config = dict(
    num_hidden_layers=15,
    bias='all',
    parallel_block=False,
    init_std_up=0.0972,
    max_grad_norm=1.0,
    final_lr_fraction=0.1,
)
Each number is 128 + 24 x the weight over its row's rms, rounded and kept within 0 to 255. Layers, rows and columns count from 0. The size above them is the row's rms in percent of the matrix's.

# layer 10 MLP down, 96x384, rms 0.0972, rows 0-24, columns 256-383
size [106  98 104 100  98  99 109 108  99  92  96 102 104  94 101 102  89 101 102 101 100  99  92 101  95]
[[103 105 147 108 162 192 169 152 103 117 126 135 129 147 121 122 121  99  56 151 145 155 152 168  88 143  98 131 112 114 131 119 122 127 119 129 150  98 107  90 105  99 145 120 142 133 152 114 167 140 156 114 122 116 136 124 105 163 113 143 108 116 117 148 113 117  99 120 121 150 149 159 147 150  92 142  97 122 144 134 154 142 163 118 105 137 129 143 101 126 145 126 133 144 152 137 139 166 160 128 126 102 147 148 170 118 101 154 105 149 144 102 123 147 161  92 136 158 150 109 112 101 139  84 132 134 141 123]
 [130 103 114 128 112 150 130  91 142 111 139 146 148 185 130 164  91 130 129 143 160 102 133 128 163 155 175 118 127 142 154 127 140 125 149 127 123  87 110 102 139 131 161 138 103 109 126 123 141 133 139  98 132 129 149 168 140 155 133  96  94 157 103 154 101 125 123 158 166 101 105  76 149 117  98 178  97 119 142 145  72 104 120 103 113 118 125 141 152  75 125 129 143 125 129 147 127  66 127 141 126 133 108 161 147 102 116 106  96 131 122 122 126 123 144 125 168 164 131 170 132 147 152 115 122 146 112 143]
 [122 134  93 141 102 101 147 127 133 150 177 121 187  67 128 102 139 109 162 131 142  38 138 159 107 128 130 116 110 157 154 100 101 130 133 130 149 132 152 103 162 112 163 115 105 100 120 153 177 107 123 135 115 159 100 142 164 108 127 125 107 128  94 106 131 132 125 133 149 135 135 172 149 128 190 116 160 131 138 122 128 102 126  95 135 148 116 107 115 182 128 162 141 150 123  94 150 116 115 146 151 100 143 157 144 138 130  89 143 141 138 115 100 134 122 139  99 104 134 118 156 119  90 142  90 109 133 149]
 [ 83  87 148 124 115 119 122 121 126 146 157 103 151 134 144 156 166 150  64 147 120 137 147 138  60 104 132 156 118 139 130  88 111 127 119 130 191 124 105 137 147 129 119 158 131 109 138 135 146 124 116 152  87  94 160  99 122 130 122 147 127 107 143  77 127 122 116 139 119 135 153 113 157 155 112 138 135  78 198 139  71 146 128 155 141 144 114 152 155 118 144  75 150 128 139 123 103 130 138 133 106 159 125 126 123 156 114 176 128 135 179  73 137 172 118 106 138  89 136 128 100 114 146 137  78 116 108 126]
 [143 144 159 144 130 115 101 122  91 155 115 135 145 110 120 123 129 130 137 110 129 150 143  97 135 164 110 111 143 135 139  96 108 100 137 116 167 146 109 130 128 165 136 142 170 118 105 156 104 116 135 145 124 138  96 131 154 143 131  88 116 137 145 130 101 124 112 155 114 119 114  90 123  98 151  60 137 125 109 122 138 113 100 120  97 175  85 146  51 117 140 105 147 112 149 141  54 107 116 108 113 142 125 177 101 153 131 144 134 137 140 121 139 113 107 149  94 140 109 162 115 100 148 181  86 101 116 139]
 [133 126  86 162 134 124 133 112 115  99 146 135 113 132 116 146 145 114 105 115 151 153 154  94  98 163  81 142 124 116 140 158 116 155 116 129 125 126 122 118 109 149 119 112 108 158 135 114 124 150 144 111 151 155 175 126 127 126 131 145 121 159 100 159 129 127 159 135 104 124 149 116 147 117 143 117 118 150 102 141 103  98 173 102 107 105 126 207 140 132 161 144 156 138 159  85 175  98 112 123 144 141 143 130 138 128  81 153 152 137 112 125 118 106 162 160 165 169 147 134 118 138 156 100 129 102 143  77]
 [125 136 137 129 142 126 133  82 126 149 109 142 166 136 120 111  71 175 134 128 184 153 142 135 125 130 101 137 113 130 111 123 167  93  97 138 131 172 128 117 109 177 150  99 153 147 116 115  90 117 138 147 139 136  98 147 132 106 100 137 129  85 135 119 153 120 110 130 128 132 167 162  89  89 134 131 142 161 170 112 153 118  84 109 116 144 122 124 100 145 111 122 124 111 133 104 160 142 128 110  93  69  80 166 163  87 170 122 143 106 129 120 175 133 122  97 139  84 142 154  94 173 117  75 143  83 166 155]
 [137 144 153 113 157 167 150 157 116 104  70 139 121 127 156 101 115 106 145 106 126 137 139 120 106 140 106 104 130 129 111 165 127 156  92 123 102  97  97 101 107 140 109 148 122 118 159 153 108  83 117 134 128 138 188 152 114 139 151 146 137 110 143 156 134 121 126 138 103 137  84 165 174 112 143 102 172 102  99 128 136 157 161  91 122 116 138  77 155 131 139 119 150  92 121  96 149 162 142 144 108 145 127  91 145 129 141 162 144 138 163 143 117 132 141 151 114  97 129  90 170  89 129 123 131 158 117  87]
 [103 132 105 124 148 142 155 140 152  93 129 108 171 106 115 171 139 107 133 123 113 142 102 120 127 153 139 147 124 136 103 147  82 120  96 113  70  86 114 138 158 118 126 133 109 142 109 138 150 139 145 124 112 133 134 101 154  88 154 122 178 124 101 142 143 129 163 120 113 148 101 155 134 116 147 156 160 130 160  89  89 150 162  91 114 111  94 112 169 159 151 106 135 137  77  86 131 113 123 126 161 154 124  92  94 105 121 108 146 153 147 122 113 155 158 128 114 147 116 160 151 117 140 148 121 162 114  91]
 [127 101 131 143 143  91 136 129 118 178 109 116 181 132 148 108 104 135 123 130 117 123 138 169  91 117  85 156 131 108  98 132  99 158 133 135 105 127 121  88  99 146 140 116 175 108 136 114 133 129  68 139 106 107 131 145 131 145 113 113 131 114 117 149  95 109 146 166 129 118 164  95 138 165 167 157 117 141 103 147 128 123 124 109 116 127 124 143 103 122 133 137 142 127 132 134 183 128 144 138 135 139 159 145 130 152 136 137 152 163 124 153 112 153 158 151 142 147 147 125 144 106 117  81 110 141 140 107]
 [146 132 142 149 109 136  93 102 113 166 139 129 133  58 139 124 148 103  75  83  84 116 114 116 119 140 173 119 137 181  85 160 141 125 160 129 111 118 109 165 153 124 133 164 142 130 150 174 134 119 152 149 119 126 122 116  81 148 116 100 170 116 127  85 114 138 132 171 105 179 121 106 162 104 121 137 131 151 143 121 148 159 124 146 118 135 126  90 158 119 169 126 106  92 119  89  92 122 115 133 121  89 120 134 145 163 164 171 119 169 116 156  98 132  95 120 151 136 139 154 111  73 122 144 136 117 125  90]
 [116 145 112 128 108 146 103  89 103 122 115 122 114 125  98 128 162 117 134  88 114 148 135 153 147 154 126 130 133 107 120 119 104 116 153 115 141 104 137 113 136  95 139 142 102 134 113  93  90 146 129  87 113 159 147 107 131 126 146 130 102 158 129 127 171 137 139 142 118 144 119 129 151 173 129 104 138 105  95 132 149 156 137 158 149 110 100 156 124  92 108 110 131 100 148 114 125 104 120  95 138 198 163 108 132 112  77 113 171  89 125 169 120 125 137 126 127 116 119 153 109 132 110 123 135 100 133  88]
 [ 81 132 127 149 139 119 105  48 144 105 162 120 138 148 121 141 117 135 119 116 106 118 147 127  93 137 117 121 155 137  80 123 106 124 193 138 117 130 157 153 121 105 156 114 116 173 120 191 126 120 134 154 138 133 136 134 113 101 170 112 166 146 112 184 149 112 124 151 117 125 113 117 139 162 136 111 131  97 155  87  77 118  91  83 163 141  82  92 116 151 104 108 118 146 125  73 110 104 111 133 160 128 120 132 114 152 137 125 124 128 133 112  79  87 143  70 138 115 133 114 126  95 120 137 138 121 135 121]
 [160 123 113 170  91 159 130 126 112 101 142 130 146 103 152 132 108 126 144 130 208 136 109 146 142 118 130 115 126 160 133 149 156 118 151 127 117 122 108 137 133 131 111 118 138 101 101 110 171 110 114 125 155 116 180 122 116 129 126 147 130 116 166 148 170 140 141  89 121 157 125 166 120 122 115  78 154 156 131 100 107 110 109 131 128 128 146 123 166 140 143 126 125  82 127 179 108 138 161  95 131 106 156  94 145 112 118 103 134 138 125  96 102 128 117 167 137 135 159 110 110 130 129 115  82  95 154 145]
 [152 123 153 100 119 131  86 102 152 156 104 131  90  96 136 102 113 114 177 113 123 129 148 116  90 100 142 154 130 101 117 147 142 111 125 119 128 106 122  97 164 118 156 124  84 130 112 103 168 149  96 127 140 112 124 125 156 128 101 101 101 150 116 103 112 151 168 163 135 177 126 116 107 174 161 148 145 149 144 120 153  82 131 141 146 155 111 159 123  91 142 150  93 105 128 103 153 138 151 119 116 133 101 103 124 117 115 126 133 124  90 147 139 215 120 118  94 115 131 137 165 150 158  98 134 165 140 116]
 [139  95 116 148 136  80 149 174 167 114 136 120 139 163 143 108 117  69 111 126 123 102 142 123 121 123 142 116 111 187 127 122 131 173 123 143 155 130 118 153 108 102 138 138 114 179 134 136 165 130 127  85 170 122 103 120 126 144 125 116 136 113 111 162 177  76 151 135 111 161 150  98  90 116 147 139 143  79 123  90 120 133 125 115  91 146 101 184 126 134 116 102  89 123 117 120 148 144 168 163 117 134  98 138 133 171 151 133 136 149 130 106  85 186 100 141  83 128 149 132 124 134 117 137 121  75 145 126]
 [133 124 140 105  88 122 129 135 145 131  95 107 149 135 138  98 125 187 111 139 107 109 111 126  94 114 122 160 133  74 122 124 100 117 128 165 138 104  82 141 132 130 125 158  79  70 118 133 127 126  90  85 105 115  62 131 125 112 105 139  96 171 126 122 197 136 117 163 134 118  93 137 128 146 110 112 152 160 143 109 149 114 133 142 107 128 107 151 161 167 139 133 175 106 135 109 131 149 124 159 160 130 150 131 141 136 110 103 194  95 129 144 127 170 123 107 106 140 142 131 147  96 141 109 166 126 144 148]
 [122 132 136 102 162 199 110 139 131 124 132 121 124 137 133 108 158  89 133 157  84 149 113 120 147 137 181 119 120 152 139 132 117  83  94 114 127 112 110  96 166 103  88 135  88 164 113 163 167  99 131 129 117 117 139 103 117 154 105 111 112 145 143 123 133 130 137 115 125 140  94 111 132 152 144 129 172 115  87 120 131 127 154 121  91 112 143 152 142 142 127 169 143 128 150  69 152 115 145 125 103 133 110 114 135 143 149 123  58 126 136 141 126 186 143 163 179 144 128 135 116 122 144 172 118 162 143  73]
 [ 97 132 142 147  85 135  98 140 131 140 143 123 132 103 129 155 123 104  89 180 117 108 128 125 128 167 163 138 119  88 124 126 125 127 188  89 123 132  94 153 123  93 142 136 139 116 124 128  99 130 129 163 127 134 102 127 183  83 170  97 142 133 121 139 137 112 136 160 106 125 161 185 150 131 131 187 163  98 154 102 126 112 116 129  94 146 115  52 138 117 128 109  93 115 128 114 149 134  92 122 107 131 132 131 116 163 117 145 149 119 161 132 114 104 121  82  99 100 134 169 142 107 128  98 110 147 119 149]
 [135 118 147 118 136 112 104 153 128 119 117 120  97 131 142 125 107  85 115 150 160  94 135 138 179 146 109 134 144 108  83 161 125 145  90 104 148 111 162 131 126 130 135 124 101 105 158 111 170 125 145  91 149 148 159 163 116 131 136 122 100 171 131 141 134 142 148 110 169 114 121  94 152  80 104 140 122 122 120 148 121 119 160 169 136 124 114 162 118 125 132 145  96 114 134 137 117 137 143 145 150 113  90 170 122  90 113 120 115 141 119  91 137 161 124 177 107  67 145 152 150 156 149 138 133 144 133 117]
 [121  74  91 132 100 113  73 143  67 123 138 131 162 141 134 119 164 137 135 111 128 102 157 159 120 113 102 119 131 125 124 127 127 128 138 129 113 131 104 156 137 173  82  97 106  95 163 154 118 118 156  95 142 118  92 136 109  98 155 151 125 132 142 120 159 147  90 154 141 132 141 148 147 181 146 158 139 124 110 177 104 104 168 159 144 164  96  90 114  96 137 153 111  97 118 126 111  87 107 125 110 151 140 111 120 137 117 156 155 122 137 109 116 107 159 180 111 138 131 160 126 132 122 158 144 130 123 138]
 [136 113 146 141 149 179 160 120 109 142  46 163  90 136 149 169 136 144 154 121 125 150 168 139  89 108 151 132 163 132 125 132 116 134 144 119 160 115 152 118 140 117 148 110 127 133 137 117 149  89 116 157 159 141 120 164 126 123 173 141 150 179 131 129 138 151 159  83 136 137 130 124 137 142  79 137 142 120 166 129 126 153 137  86 137 126 149 121  74 149 109 119 134 104 157 104  85 124 107  92 146 142 115 150 172 119 164  88 103 109 119 105 128 150 103 160 172 108 141 129 101 116 134 155  98 133 138 112]
 [134 120  84  92 130 148 106 140 154  98 146 133 122 125 129 183 138 171 104 184 127 160 156 175 118 133 135 139 130 167 156 109  78 104 133 129 156 138 132 111  97 119 115 132 131 125 167  94 165 147 160 156 150 127 142 133 141  81 118 132 109 125 129 142 159 133 109 135 129 132 156 117  90 117 102 105 148 127 137 109 112 128 118 105 135 145 183 150 154 137 149 120  97 145 113  88 145 139 161 129 134  97 128 127 133 112  98 119 160 135 152 166 132 134 154  94  71 128 133  78 125 120 172 141 137 106 127 147]
 [117 161 107 107 114 126 116 140 173 154 140 172 148 115 126 142 126  70  92 144  86 148 152 138  95 106 131 173 131 134  87 138 158 147 146 139 195 142 121 134 130 142 134 119  87 167 104 119 141  98 134 141 158 154 164 132 118 129 133 120 155  78 107 128 138 106 137 146 112 163 123 173 128 168  96 152 163 152 140 127 137 114 125 131 120 119 140 102 118 175 149 125 117 139 132 129 125  86 131 109 137 121 149 122 109 158  86 142 131 158 177 154 154 173 141 144 109 125 125  83 119 124 119 145 137 106 137 126]
 [132  80 125 151  91 137 108 136 153 126 151 139 174 131 116 121 145 184 124 109 123 146 114  93  98 125  90 155 123 126  70  98 113 132 118  91 123 174 151 143 114 177 146 144 143 125 134 112 100 178 127 136 134 129 110 148 128 121 131 127 135 105 174 122 144 130  98 136 130 124 150 138 138 117 138 114 135 149 123 134  86 116 108 165 103 116  82 122 169  89 168 141 132 138 107 127  88 110 112 125 136 118  96 169 110 136 100 115 149 126 138 131 104 165 133 140  78 122 115 161 117 118 136  51 106 116 125  80]]